Weights of a small transformer language model.
Size: 2 heads of 32, MLP 192 SwiGLU, 1.26M parameters.
Architecture: no biases in attention or MLP, tied embeddings, some layers without attention, local attention windows, gated attention.
Training: a variant of Muon for these matrices, 105M tokens, 6409 steps.
Each number is 200 + 40 x the weight over the matrix's rms, rounded and kept within 0 to 999. Layers, rows and columns count from 0.

# layer 10 MLP up, 192x64, rms 0.133, rows 45-116, columns 0-31
199,256,147,209,225,275,212,254,207,239,123,287,186,145,216,190,279,211,173,196,151,132,183,173,146,249,196,113,238,192,194,169
206,177,212,184,263,198,220,208,187,140,165,174,304,244,184,181,212,276,284,173,240,234,184,227,271,154,229,175,201,158,260,148
229,203,289,175,228,228,246,180,179,239,169,200,232,201,213,184,172,192,182,270,214,156,190,202,183,130,274,135,202,208,271,206
228,245,245,266,184,175,183,234,157,180,254,247,169,209,163,231,193,229,194,201,228,173,253,136,169,225,250,168,179,257,259,152
195,192,117,269,201,246,159,262,180,183,262,169,185,247,170,210,122,193,225,226,150,163,283,125,257,157,172,253,132,224,196,253
174,169,214,192,214,186,255,228,207,118,205,221,190,182,219,207,176,258,206,127,171,191,190,197,182,159,249,260,237,257,201,157
243,242,200,214,214,143,179,180,244,296,119,235,184,126,185,224,226,94,160,170,187,196,237,297,223,220,166,224,203,224,248,218
119,252,170,185,207,178,162,195,192,105,201,198,201,238,252,204,188,247,232,146,213,239,193,227,170,240,252,139,245,163,116,254
208,165,184,179,146,207,149,177,206,259,238,264,172,179,243,216,200,204,195,211,239,231,179,215,221,229,254,201,235,211,251,177
224,246,131,205,153,232,256,196,247,188,227,147,249,217,179,246,108,133,179,223,213,136,196,254,257,246,215,205,145,186,171,234
168,188,232,184,269,176,218,220,213,183,216,167,181,150,213,141,205,170,255,238,190,173,209,165,208,213,169,239,232,213,181,175
162,180,211,237,215,203,219,151,182,219,113,308,240,201,201,165,174,165,208,218,210,224,185,286,269,167,157,221,199,171,246,182
248,229,142,158,248,186,164,286,151,245,172,178,153,240,150,249,195,255,141,198,168,198,187,184,239,227,277,285,222,179,180,180
268,214,196,161,211,179,209,269,147,150,197,214,283,275,232,144,176,193,171,187,229,205,129,216,173,149,196,156,181,186,286,173
178,266,132,220,235,154,272,172,232,233,144,252,175,134,169,225,188,202,250,168,111,260,196,228,256,208,153,194,197,198,179,142
202,181,201,167,213,146,268,193,243,168,231,233,242,144,207,207,245,160,164,203,221,176,162,233,267,176,183,218,241,157,219,228
176,168,223,263,155,187,161,165,207,228,185,157,172,214,207,185,161,334,253,179,211,222,187,193,244,213,209,231,179,200,165,148
152,203,220,188,268,190,214,159,210,211,211,226,208,193,211,98,164,183,175,203,267,264,216,230,122,210,132,213,200,207,156,155
171,232,216,233,160,174,169,117,210,194,243,165,150,241,238,186,114,173,228,90,246,205,224,192,224,112,215,217,212,236,142,174
200,215,169,303,185,222,154,224,170,211,160,150,192,237,164,219,207,143,237,213,233,247,164,119,211,180,219,253,218,146,166,194
122,148,184,120,279,220,190,187,230,226,185,153,165,171,255,182,194,159,240,205,190,188,190,257,191,196,214,228,148,196,231,303
160,188,175,170,190,206,227,204,238,183,196,188,255,249,119,253,216,93,223,238,258,209,194,192,174,192,258,182,157,183,219,225
163,176,188,262,152,235,212,173,185,322,174,129,191,196,177,215,195,189,146,176,199,231,194,158,245,210,236,216,215,209,186,203
207,232,158,229,251,225,224,240,219,207,178,180,302,184,233,310,229,194,188,258,214,196,234,179,154,111,233,137,137,233,181,166
277,233,215,146,231,287,191,226,95,124,234,169,237,307,188,162,287,139,174,221,235,250,223,218,219,171,210,206,245,198,215,166
154,225,209,208,246,218,195,273,208,77,213,216,210,155,278,125,174,259,134,246,202,153,186,190,203,231,195,245,202,185,212,160
255,195,177,164,234,192,178,233,239,244,209,191,218,291,228,191,114,174,137,228,204,214,253,202,221,272,199,170,235,206,159,166
183,243,289,161,194,147,289,150,179,242,240,266,189,187,211,185,136,178,198,161,233,209,164,232,248,205,176,151,220,201,180,158
154,266,231,180,151,143,165,170,150,268,235,134,228,250,186,223,233,235,243,156,290,159,204,202,209,230,248,177,163,220,153,205
142,171,264,254,172,195,144,219,167,250,201,214,241,176,194,187,209,194,191,288,202,232,205,160,178,210,177,214,165,225,290,172
225,298,144,244,179,156,185,159,147,108,194,172,175,146,250,278,215,217,200,232,235,212,222,207,171,152,251,261,223,159,170,241
113,188,240,292,187,204,211,161,238,234,263,145,213,218,239,217,296,180,225,152,175,176,134,157,250,116,187,238,162,193,164,265
237,123,157,94,186,170,108,241,213,230,216,209,217,213,226,121,174,154,169,263,174,184,154,255,263,222,228,239,205,215,161,204
213,231,141,205,217,268,134,130,182,194,159,175,187,306,175,215,196,253,194,216,212,166,164,140,246,203,219,285,250,172,241,268
244,207,154,242,165,201,159,165,233,155,112,214,201,217,167,147,184,139,250,159,171,277,218,171,215,166,219,188,221,191,222,232
235,239,271,179,244,231,183,194,192,166,115,168,191,251,251,212,207,207,196,204,241,174,162,199,171,197,198,205,169,161,205,218
156,186,165,103,163,226,211,163,192,235,139,203,142,209,49,207,207,185,234,225,122,191,189,199,229,271,218,260,176,194,292,224
213,224,131,221,186,190,224,262,210,235,221,200,194,221,211,207,218,179,208,278,228,209,228,171,249,231,173,246,183,306,118,136
224,173,208,191,191,174,155,218,234,205,194,195,196,249,158,162,202,151,236,184,196,154,218,237,207,198,244,191,202,109,275,264
216,217,171,177,222,227,221,233,186,220,150,177,190,310,132,202,246,132,216,261,238,232,213,249,202,194,206,192,190,241,204,200
158,144,236,258,212,164,204,225,158,229,204,171,219,145,170,177,178,194,307,206,303,121,179,246,192,149,242,186,203,193,228,157
197,253,166,280,216,209,194,164,152,199,153,137,197,210,155,232,178,207,178,229,186,171,300,207,155,187,229,225,203,230,269,250
174,200,299,146,247,191,216,232,228,175,206,172,269,171,234,203,226,231,224,172,268,134,199,260,189,243,192,224,159,236,214,184
247,255,242,229,221,294,216,175,215,269,236,231,194,241,257,188,224,197,248,217,180,190,123,209,231,186,222,146,138,266,233,158
217,167,246,222,229,163,206,177,210,212,161,260,199,183,153,210,196,247,214,188,195,190,246,244,140,203,178,111,228,267,233,169
241,156,270,193,157,102,204,233,173,267,193,195,187,138,186,232,262,172,151,309,202,192,173,207,171,274,220,195,200,230,197,220
272,209,195,185,82,188,162,97,209,249,148,219,222,218,258,198,160,153,291,179,232,174,338,142,159,212,196,274,244,190,190,178
182,136,232,269,159,216,186,214,236,187,177,175,132,250,232,253,231,255,204,234,148,127,219,171,227,233,176,186,283,211,193,153
153,100,278,232,202,244,196,236,159,211,209,180,220,178,237,162,197,147,218,244,202,239,271,161,227,244,185,169,177,235,187,216
271,201,240,223,230,167,272,203,136,209,192,215,178,226,104,183,224,225,220,206,168,189,245,165,150,230,171,164,196,266,273,212
184,210,223,235,218,200,248,225,167,144,243,134,205,187,159,201,171,199,224,188,195,128,165,191,262,215,277,173,156,199,174,231
194,232,276,242,179,248,184,201,219,157,202,118,221,190,200,173,250,173,295,220,190,122,152,167,202,164,297,232,195,209,157,197
199,180,168,138,204,228,199,218,256,233,183,252,220,248,263,209,214,257,167,179,154,156,215,128,177,218,223,210,175,126,178,190
178,144,240,217,193,200,191,223,175,228,127,164,186,232,138,204,236,166,194,232,218,211,236,313,96,212,155,200,212,207,256,170
198,206,161,238,127,163,212,202,198,209,214,199,179,242,196,242,248,244,179,237,214,273,156,255,243,287,212,183,225,232,187,187
146,183,264,217,134,245,187,200,224,186,167,179,187,183,164,195,201,136,201,207,186,175,197,210,192,191,183,154,276,154,190,173
216,213,196,154,186,191,269,240,163,161,177,265,179,226,233,149,249,225,230,214,196,204,197,187,178,218,217,167,164,222,222,190
178,173,183,196,241,232,231,233,257,99,170,217,144,223,248,187,205,246,191,226,204,195,199,118,196,124,239,143,206,181,218,198
198,193,266,207,170,264,213,126,193,203,215,161,209,205,198,234,204,174,218,227,235,242,202,193,251,245,198,254,260,179,154,209
165,223,249,205,145,157,170,305,216,209,213,240,252,168,199,212,230,185,218,207,277,200,166,147,267,206,218,188,169,193,234,143
218,262,170,243,218,160,215,211,174,175,203,191,191,167,236,195,241,247,249,202,178,197,257,150,221,257,175,189,241,196,127,236
191,192,127,290,230,209,125,210,232,221,174,267,135,253,212,223,165,157,147,179,213,277,179,170,237,196,175,214,198,202,236,157
191,188,288,216,205,170,204,222,223,228,124,238,167,208,128,181,277,98,217,191,150,200,216,238,252,166,148,228,128,233,176,146
216,225,144,195,161,141,165,246,254,191,222,220,214,125,206,189,256,184,264,198,195,152,191,254,213,170,267,204,250,196,169,250
212,137,288,243,194,165,185,156,152,182,246,166,153,217,188,179,221,193,259,206,197,255,175,225,240,195,191,181,280,214,101,197
148,142,221,181,220,291,142,225,235,274,227,208,238,221,158,212,247,190,192,248,219,231,174,183,300,233,245,133,134,193,250,187
198,183,241,164,203,186,213,191,179,247,130,281,179,153,194,177,231,183,142,244,277,122,227,209,155,196,171,207,201,179,205,211
178,262,182,189,167,233,194,186,213,247,140,236,242,209,246,204,235,113,194,222,218,152,197,160,178,182,151,135,252,135,159,241
244,204,283,219,188,226,168,207,189,160,193,246,186,177,179,250,154,282,183,193,195,201,235,216,247,179,259,189,116,167,249,208
225,165,185,237,127,76,227,160,169,180,192,198,144,133,267,261,185,233,206,209,184,185,177,207,215,117,218,237,308,130,196,189
194,243,246,153,254,151,185,163,258,215,236,129,228,187,218,148,170,235,163,208,240,226,150,175,178,240,276,252,202,266,228,307
119,222,153,289,198,194,179,204,158,195,152,208,202,185,150,146,168,217,198,197,246,233,252,228,253,155,155,174,178,214,215,202
# layer 10 MLP down (transposed), 192x64, rms 0.116, rows 45-115, columns 0-31
188,151,300,215,111,181,211,187,177,148,238,211,166,217,250,202,205,203,208,166,193,266,187,170,179,194,179,203,171,206,181,187
183,251,285,139,204,199,204,182,152,145,141,183,259,184,195,143,154,249,231,184,305,208,100,153,224,195,195,181,183,230,274,111
284,211,171,118,214,218,167,195,130,192,200,262,210,161,255,170,207,268,255,263,229,231,224,217,154,209,261,211,221,220,194,85
199,217,231,237,270,202,250,213,192,198,236,189,142,189,217,185,216,145,177,177,199,155,136,204,209,228,189,165,272,167,198,225
214,233,74,169,258,236,193,252,133,184,160,192,266,220,227,164,242,240,234,233,231,243,167,217,228,163,175,184,157,268,195,225
182,251,205,209,287,191,146,194,139,239,200,87,219,213,264,188,232,263,220,168,224,199,147,202,230,183,206,222,242,201,217,345
236,169,222,196,252,216,147,244,216,232,296,200,196,143,163,160,210,128,198,109,228,182,222,192,152,116,257,165,221,248,221,121
216,234,187,192,197,230,181,229,93,202,140,224,215,266,245,227,226,200,139,193,227,219,216,260,140,157,180,197,232,206,216,213
231,209,138,204,193,178,135,161,160,250,154,166,254,208,187,164,260,253,168,175,190,206,203,224,198,156,204,166,195,215,148,246
223,145,212,218,151,210,163,165,178,122,221,229,161,165,249,213,185,221,167,221,230,136,214,181,236,206,251,213,187,199,264,198
253,146,212,234,121,214,188,197,183,175,142,218,207,240,182,121,214,194,151,159,209,163,184,197,190,206,194,231,112,170,291,137
254,184,157,199,238,199,178,191,122,181,125,241,204,178,254,213,158,268,172,143,205,196,281,151,187,198,119,258,161,224,207,163
162,178,213,206,159,299,258,250,188,216,202,298,208,228,184,232,207,195,157,260,172,186,202,180,172,227,127,224,198,132,170,243
187,212,230,218,205,237,140,137,157,227,209,207,201,186,219,237,200,184,191,242,219,238,255,191,184,250,226,202,207,159,160,120
186,145,131,184,257,245,269,223,240,261,196,299,187,214,167,188,202,234,169,153,121,203,171,214,181,227,199,169,180,155,219,193
272,207,223,150,165,225,153,183,163,258,193,125,145,198,268,185,200,186,243,288,173,194,185,220,202,275,218,198,218,222,164,174
187,202,179,179,187,160,200,159,261,171,240,197,240,202,154,209,209,167,275,216,259,232,200,156,181,189,211,202,214,179,205,170
209,263,175,207,222,205,262,224,204,168,232,165,200,220,221,240,190,181,185,240,174,255,210,232,193,272,107,164,207,225,96,161
156,172,205,258,162,205,220,350,213,207,157,239,191,190,163,188,169,203,228,235,186,206,167,212,244,241,190,232,210,134,194,235
211,203,209,230,273,245,239,218,228,218,210,199,228,248,200,225,206,229,174,281,173,191,133,187,250,200,126,205,171,189,230,247
209,191,200,215,185,214,251,205,200,219,201,181,271,111,146,210,206,220,173,186,214,252,179,200,180,305,211,163,185,179,188,195
190,233,201,209,212,147,193,196,249,245,267,202,205,255,216,227,296,232,120,200,181,164,124,230,162,207,198,192,156,247,205,158
226,132,250,226,243,236,155,167,179,215,169,245,148,137,239,207,237,201,163,179,281,198,161,146,255,268,241,191,120,208,222,184
152,157,154,223,186,269,259,277,217,218,159,160,225,170,216,179,184,219,186,272,245,132,204,248,171,241,154,255,176,197,194,175
121,208,217,214,217,269,169,153,153,185,172,211,209,186,115,190,230,147,277,203,254,213,222,199,171,263,212,179,266,161,189,94
191,236,141,198,143,238,248,221,196,200,235,176,151,183,193,204,227,183,248,244,150,263,134,239,157,169,261,126,229,272,136,179
174,184,208,184,171,183,229,249,172,186,146,251,208,222,215,252,206,219,246,139,164,177,161,219,145,225,193,272,180,204,240,156
208,225,256,161,243,186,157,247,112,171,244,164,211,194,179,278,241,115,241,224,232,200,215,237,235,219,256,205,153,167,117,97
235,245,131,150,219,167,159,106,218,258,237,125,190,190,240,119,226,232,177,165,120,190,197,187,123,205,237,250,187,183,294,260
191,169,128,200,211,207,245,197,196,179,224,230,150,208,249,169,251,265,143,216,258,174,289,204,173,200,200,188,191,241,157,234
216,224,153,215,223,206,207,162,224,152,225,252,130,211,176,181,190,214,147,185,193,208,215,169,198,257,187,182,178,168,244,201
226,198,261,151,190,152,210,230,248,266,174,192,199,255,122,178,179,130,225,127,201,256,239,161,277,191,169,196,227,217,158,304
204,186,162,240,231,204,175,142,143,164,161,229,224,247,226,235,205,169,205,206,248,244,132,189,190,225,305,187,204,198,193,123
194,142,259,169,236,193,171,220,194,191,269,191,195,156,189,188,174,205,175,157,234,191,224,236,210,152,193,187,158,255,244,68
223,196,208,141,196,174,201,248,260,217,218,232,214,219,179,196,143,273,191,261,166,249,209,181,167,187,168,192,164,218,197,143
168,189,170,223,211,158,232,193,288,197,269,252,222,174,170,179,127,187,263,270,183,242,186,188,177,224,228,248,235,231,200,88
119,208,127,228,249,199,198,124,277,160,204,225,198,178,222,201,261,199,239,157,220,183,197,169,272,200,284,193,220,155,103,142
185,174,265,232,237,247,209,252,173,215,199,177,268,94,181,183,162,265,206,122,187,185,152,189,225,207,211,163,200,144,276,125
216,255,196,232,184,216,194,262,246,191,182,225,173,148,178,212,195,232,209,238,222,244,200,226,132,209,171,241,176,206,221,38
197,290,158,230,116,193,202,214,190,197,130,168,156,179,224,199,257,221,306,161,209,195,201,187,238,270,234,213,148,237,212,272
178,231,219,163,235,166,236,252,226,130,177,156,235,245,229,261,183,220,173,165,234,209,151,232,245,224,214,168,128,237,195,191
176,249,177,248,199,215,165,210,229,237,229,182,215,170,159,210,232,121,181,312,218,180,186,178,287,196,214,136,185,215,102,181
214,181,117,179,117,216,243,208,193,212,198,218,183,259,180,199,223,160,182,256,188,182,169,173,153,254,197,247,289,208,210,152
201,202,199,174,245,173,139,196,202,215,242,189,194,188,108,238,167,186,229,156,140,254,294,152,241,242,158,194,249,140,189,154
192,166,144,203,214,216,255,179,107,267,174,206,177,197,228,207,183,208,147,248,231,197,133,231,233,188,215,243,223,243,225,118
219,243,128,207,251,190,219,256,178,229,169,121,204,207,187,179,199,279,205,333,255,219,194,164,233,254,195,180,223,176,153,283
202,253,177,201,236,292,111,156,161,167,183,213,144,204,239,162,231,183,176,257,194,204,88,184,182,219,176,210,139,192,224,268
259,241,153,162,172,205,180,176,244,150,187,191,221,182,170,204,208,261,196,199,201,200,163,186,211,258,212,202,230,200,266,149
254,237,223,196,251,186,232,94,231,220,149,146,163,235,217,118,259,216,194,235,237,154,220,174,230,197,189,241,222,156,178,175
230,119,247,156,223,164,188,105,227,210,150,201,172,154,208,186,248,210,163,274,212,112,136,172,190,223,226,198,263,186,206,271
238,222,139,290,198,170,167,265,202,265,155,176,212,147,184,186,118,103,242,129,198,185,244,170,209,208,168,193,221,206,227,278
161,150,146,184,228,240,231,146,160,191,136,257,213,199,223,188,209,167,134,278,216,117,170,208,193,208,262,174,167,168,211,271
166,240,236,214,159,205,177,304,189,183,160,160,180,183,230,217,126,200,217,184,222,274,177,243,243,165,205,172,219,224,161,225
189,233,255,236,147,180,246,187,214,223,183,204,202,218,208,240,116,162,320,252,138,198,200,205,209,215,165,191,149,132,189,144
177,141,215,113,217,236,271,218,246,263,171,278,268,241,239,215,180,174,182,194,197,205,229,192,227,180,187,278,184,256,200,155
168,153,283,153,220,187,168,133,223,159,185,175,232,195,182,227,176,157,254,280,261,230,198,202,268,186,239,145,158,226,176,184
303,169,249,211,240,176,141,173,161,213,175,212,191,156,247,151,241,194,169,163,172,176,218,151,201,178,266,171,167,217,207,198
130,240,216,225,136,214,158,179,201,225,243,204,211,184,195,212,164,247,251,252,160,225,212,245,174,218,167,240,233,208,120,187
204,150,170,170,209,163,240,171,185,180,254,246,167,201,202,139,182,248,117,152,154,139,168,232,197,190,231,217,171,181,231,179
248,170,227,169,217,200,161,146,230,253,153,280,186,192,226,170,189,204,208,205,201,194,243,153,159,153,186,206,216,171,135,248
204,195,229,176,194,194,131,211,250,179,182,182,220,208,148,193,236,209,180,165,255,210,167,239,202,221,198,209,173,165,214,172
248,203,157,214,126,158,239,263,151,226,177,194,219,157,151,174,179,251,195,220,171,141,186,184,224,228,169,180,244,218,178,287
207,187,262,217,134,169,138,198,202,180,222,251,274,164,110,183,161,238,153,204,205,226,193,194,203,296,156,150,135,160,178,183
191,129,131,180,224,239,205,171,171,182,300,131,182,134,171,236,177,246,203,209,226,197,211,173,209,161,237,260,271,179,171,265
242,194,279,179,206,232,190,180,249,242,171,253,187,242,253,206,219,161,142,205,119,103,253,192,133,222,164,208,159,175,282,85
191,228,241,216,227,108,189,243,231,172,288,191,174,163,132,207,241,159,240,235,166,270,209,172,205,217,153,174,224,223,145,290
158,244,183,109,227,147,278,170,213,210,226,171,233,256,203,206,214,185,304,207,170,198,178,154,161,169,168,224,216,239,214,205
271,252,192,211,257,153,160,224,210,254,209,227,212,220,200,163,231,197,150,108,242,176,222,142,152,212,217,211,231,189,182,70
185,219,212,276,182,209,109,181,164,146,183,230,182,245,203,156,230,185,204,285,211,212,214,214,161,230,229,261,122,125,197,221
201,195,318,248,306,211,227,182,309,184,194,153,150,176,199,186,227,212,179,148,181,178,218,220,209,255,187,175,118,197,195,164
200,320,131,168,168,139,117,158,201,257,227,123,151,166,216,176,226,212,294,217,152,207,193,221,259,195,233,219,189,141,239,192
# layer 10 MLP gate, 192x64, rms 0.132, rows 46-116, columns 0-31
208,166,178,242,193,138,256,101,126,209,210,209,280,149,255,195,219,185,250,264,264,193,165,227,187,180,131,193,241,181,169,141
204,295,200,190,127,260,162,163,252,245,167,158,178,157,177,196,204,191,195,201,228,236,209,181,282,244,176,183,137,221,273,235
143,195,202,232,175,186,194,230,238,105,260,163,162,133,225,223,199,195,131,233,182,169,199,138,292,259,186,227,184,189,130,228
222,166,160,282,159,256,165,190,261,250,213,178,265,216,180,188,216,123,193,226,200,154,219,184,143,211,186,197,180,236,202,177
203,232,231,268,240,201,195,272,219,240,213,87,181,172,189,205,224,206,253,176,293,152,148,162,215,204,288,250,136,252,215,289
121,267,264,206,170,262,206,190,270,83,221,183,190,202,242,244,152,190,237,179,192,148,272,195,134,223,250,222,205,173,206,142
143,210,145,163,190,176,213,209,212,120,207,187,305,213,194,144,232,231,140,198,221,209,212,240,158,283,277,157,177,200,142,195
194,237,169,220,146,232,135,126,195,256,267,237,189,209,227,256,222,200,172,218,184,236,158,178,231,181,225,225,200,213,176,188
205,209,207,248,181,194,179,191,155,188,201,258,223,243,172,107,147,179,219,259,203,151,205,262,199,157,208,132,142,197,202,240
186,186,175,181,162,217,172,170,193,205,211,188,199,179,169,142,219,178,166,196,159,209,311,97,185,186,191,192,183,164,262,227
199,192,197,190,222,118,137,209,220,172,261,225,235,123,195,184,286,133,151,229,227,211,209,134,180,214,249,229,206,218,177,180
192,188,184,192,225,215,220,123,161,296,216,165,258,202,179,183,209,205,249,187,240,153,250,198,208,228,223,191,209,256,101,156
180,187,169,189,182,135,157,154,259,229,104,195,160,276,182,212,237,149,273,197,214,210,177,187,183,192,237,131,234,190,185,174
220,242,173,210,206,183,237,213,222,199,165,126,174,199,188,249,155,234,186,182,197,184,123,228,225,207,216,228,205,155,233,195
206,208,234,245,219,246,139,197,170,176,264,144,222,138,278,175,162,201,229,145,192,264,165,161,119,158,205,194,200,160,225,227
235,184,241,208,214,137,247,140,136,156,199,224,201,226,211,226,138,176,173,184,190,154,129,218,253,161,240,134,180,218,180,202
136,212,220,231,215,216,174,188,204,223,196,176,162,141,197,313,172,206,271,151,125,183,239,220,271,272,182,149,241,146,195,205
257,249,242,176,127,139,143,224,221,245,154,177,177,225,185,183,164,232,214,255,183,222,227,144,167,201,215,242,241,115,216,253
215,234,206,229,147,169,198,111,194,194,171,191,252,271,209,226,116,226,270,135,190,222,282,224,220,142,184,177,269,227,237,186
224,228,225,225,119,204,271,185,176,184,192,200,233,159,151,162,70,138,213,178,215,172,237,198,157,160,240,206,174,198,144,226
239,194,136,190,217,267,215,254,208,235,163,172,179,177,204,196,226,274,212,173,167,246,200,241,201,286,198,244,167,186,187,141
241,237,189,106,219,189,193,312,255,153,309,233,222,139,138,168,200,273,188,149,192,209,166,239,228,224,250,148,171,189,190,219
280,277,224,174,151,187,266,204,209,159,137,248,192,195,232,190,147,169,268,172,122,239,182,224,240,257,265,144,134,160,166,209
180,207,182,154,183,96,211,234,220,201,179,217,113,223,165,182,179,226,166,223,223,214,201,260,265,210,161,270,176,146,261,148
205,258,147,243,172,132,193,185,186,180,221,221,172,212,181,198,248,166,192,230,202,194,183,221,211,175,174,114,245,220,174,222
244,190,236,171,118,187,183,158,195,287,149,169,227,190,194,268,157,189,347,161,187,222,248,207,181,291,175,233,227,238,276,194
209,178,238,209,216,222,153,227,129,136,189,105,218,252,157,255,186,193,220,239,164,167,280,186,198,205,183,176,232,231,175,151
245,263,226,225,158,107,190,207,166,180,108,119,177,249,214,256,189,188,259,263,220,195,185,158,207,204,168,224,284,153,147,219
140,180,148,225,155,184,201,178,292,223,220,206,221,232,227,160,192,256,177,196,173,163,305,194,207,195,235,171,202,189,171,198
250,208,201,108,131,170,223,248,217,173,140,217,155,249,182,150,162,174,228,251,145,169,242,196,213,273,172,205,218,261,205,244
135,250,228,207,126,219,217,188,257,171,137,183,175,211,212,222,209,128,261,201,298,115,219,137,276,232,213,168,217,308,124,166
170,226,262,180,180,224,198,326,289,190,191,153,245,142,185,240,167,226,171,163,134,205,257,210,249,127,134,205,180,185,219,154
230,181,228,155,208,220,267,251,196,222,185,243,227,221,230,202,189,146,231,185,185,154,222,201,208,154,244,205,236,158,260,164
272,203,215,217,183,233,182,230,138,129,158,211,159,199,203,157,239,224,187,207,210,193,188,195,213,233,281,194,180,228,213,239
225,238,216,218,169,189,149,112,230,167,263,173,199,141,195,205,166,230,267,148,166,197,198,195,181,142,273,256,227,154,211,276
222,202,155,269,183,183,183,234,180,213,232,153,229,247,165,234,138,171,181,292,261,191,167,238,231,103,256,184,250,220,164,180
226,219,159,156,183,265,155,171,195,97,250,246,247,171,194,180,209,180,232,197,194,201,238,244,236,126,218,219,225,189,168,210
217,180,173,202,239,248,243,202,198,214,254,204,204,214,209,242,193,187,191,174,308,209,189,160,242,206,233,219,157,166,157,245
191,224,152,282,230,170,178,210,159,140,155,200,158,187,232,226,203,252,290,187,235,219,141,233,223,211,241,179,145,243,154,227
183,249,243,100,132,163,165,151,212,128,233,120,213,202,241,271,196,206,139,199,221,279,220,148,229,260,185,184,170,197,156,166
256,203,265,170,136,173,175,259,170,145,198,183,204,212,250,290,229,253,252,165,240,246,154,219,220,217,182,152,175,203,179,108
251,191,157,235,196,249,186,223,218,193,221,235,245,227,236,139,238,222,158,138,194,188,163,209,203,196,173,187,105,166,227,144
219,263,227,261,190,182,248,178,171,160,216,190,271,144,166,251,152,226,176,142,182,250,216,209,196,165,171,182,185,208,178,183
124,143,196,253,242,224,241,216,237,249,243,247,276,213,169,207,151,251,135,270,155,200,224,184,168,165,189,203,191,213,169,236
177,237,202,227,268,242,255,141,176,241,160,173,231,251,231,219,223,267,243,173,164,207,195,232,176,192,228,144,198,245,127,232
205,258,268,206,123,128,246,237,288,163,218,107,198,148,195,170,221,215,222,239,215,194,194,194,273,187,209,223,190,204,153,242
150,175,169,199,215,195,104,195,222,156,196,201,294,197,232,194,189,168,210,226,162,213,216,218,227,202,234,199,161,167,220,225
166,227,190,168,171,212,225,201,240,228,179,132,239,199,222,265,173,197,284,269,240,109,220,149,205,199,169,209,216,247,236,180
193,201,141,198,170,268,229,231,254,155,259,198,285,234,192,248,176,164,204,168,276,187,220,165,250,143,247,235,165,168,170,235
200,221,219,221,194,208,260,218,119,156,195,194,199,201,169,183,216,220,256,184,154,92,146,199,216,205,206,269,298,205,226,179
232,194,192,211,212,208,294,147,177,149,236,153,173,237,259,225,226,168,270,90,189,190,265,193,177,258,188,185,173,273,157,159
218,188,152,195,152,165,213,186,233,192,166,224,163,184,175,200,192,158,214,186,198,196,170,192,228,185,245,313,172,216,148,215
148,179,254,248,160,181,144,264,255,228,296,133,258,230,199,184,217,218,222,199,155,165,162,179,183,248,207,160,246,211,196,166
193,177,121,173,228,215,183,205,204,120,216,177,204,229,169,166,222,204,207,191,161,193,186,150,176,217,244,303,160,244,259,230
224,226,213,193,215,143,210,249,147,231,194,173,195,218,185,249,235,232,186,202,221,179,164,175,236,103,185,213,186,193,173,209
207,173,255,203,141,124,250,217,218,153,220,175,251,160,230,226,182,194,237,198,143,209,197,180,172,205,195,217,276,247,163,194
181,227,237,224,172,190,203,271,154,170,197,184,188,223,171,251,214,250,222,212,194,173,221,92,187,137,184,242,192,162,110,257
225,283,290,223,111,193,195,174,201,233,196,119,212,175,209,184,167,174,261,267,251,169,165,198,164,133,215,203,255,186,206,209
189,199,227,174,178,264,265,146,166,187,175,314,200,166,221,158,218,216,190,174,233,230,168,193,167,256,140,190,264,200,201,184
180,226,185,143,282,285,242,171,214,270,206,153,157,237,195,187,173,237,155,209,152,161,192,152,235,166,199,166,214,126,163,205
247,245,226,170,167,166,219,203,149,202,191,185,216,212,179,218,186,112,187,220,158,151,250,242,146,212,150,216,160,247,232,290
217,223,138,203,150,224,215,242,246,198,235,263,189,152,140,238,169,198,181,276,172,173,197,164,246,165,190,203,145,241,244,173
157,208,204,188,220,193,115,227,235,184,250,183,202,206,93,157,128,220,227,226,180,233,194,191,216,167,181,295,213,200,209,217
206,157,269,227,173,235,152,174,216,190,187,186,123,212,239,169,218,175,160,152,130,231,213,251,172,246,155,191,151,227,167,205
208,165,199,254,214,223,195,189,211,153,183,181,200,168,249,143,123,198,254,236,223,170,266,155,153,197,216,263,235,171,171,245
98,166,234,176,127,212,220,194,206,275,210,169,177,248,104,153,231,247,245,234,215,139,232,240,192,246,218,262,225,289,209,181
175,230,132,180,166,184,256,221,244,159,132,213,177,179,115,267,180,174,225,175,173,213,220,178,262,211,123,241,141,233,218,284
198,212,245,214,107,181,158,115,193,216,214,217,186,196,151,219,173,200,145,219,202,204,251,251,207,276,230,251,172,180,233,179
96,295,255,158,193,180,214,232,187,204,155,171,134,210,193,204,230,168,153,164,235,217,175,195,261,254,200,237,196,144,173,196
244,273,177,255,207,215,196,196,215,187,199,201,246,230,202,157,152,259,217,211,180,249,158,165,144,189,218,230,270,192,182,168
196,199,199,203,134,146,209,230,202,203,171,223,112,248,268,187,231,183,188,317,191,165,172,157,228,248,205,152,203,216,137,196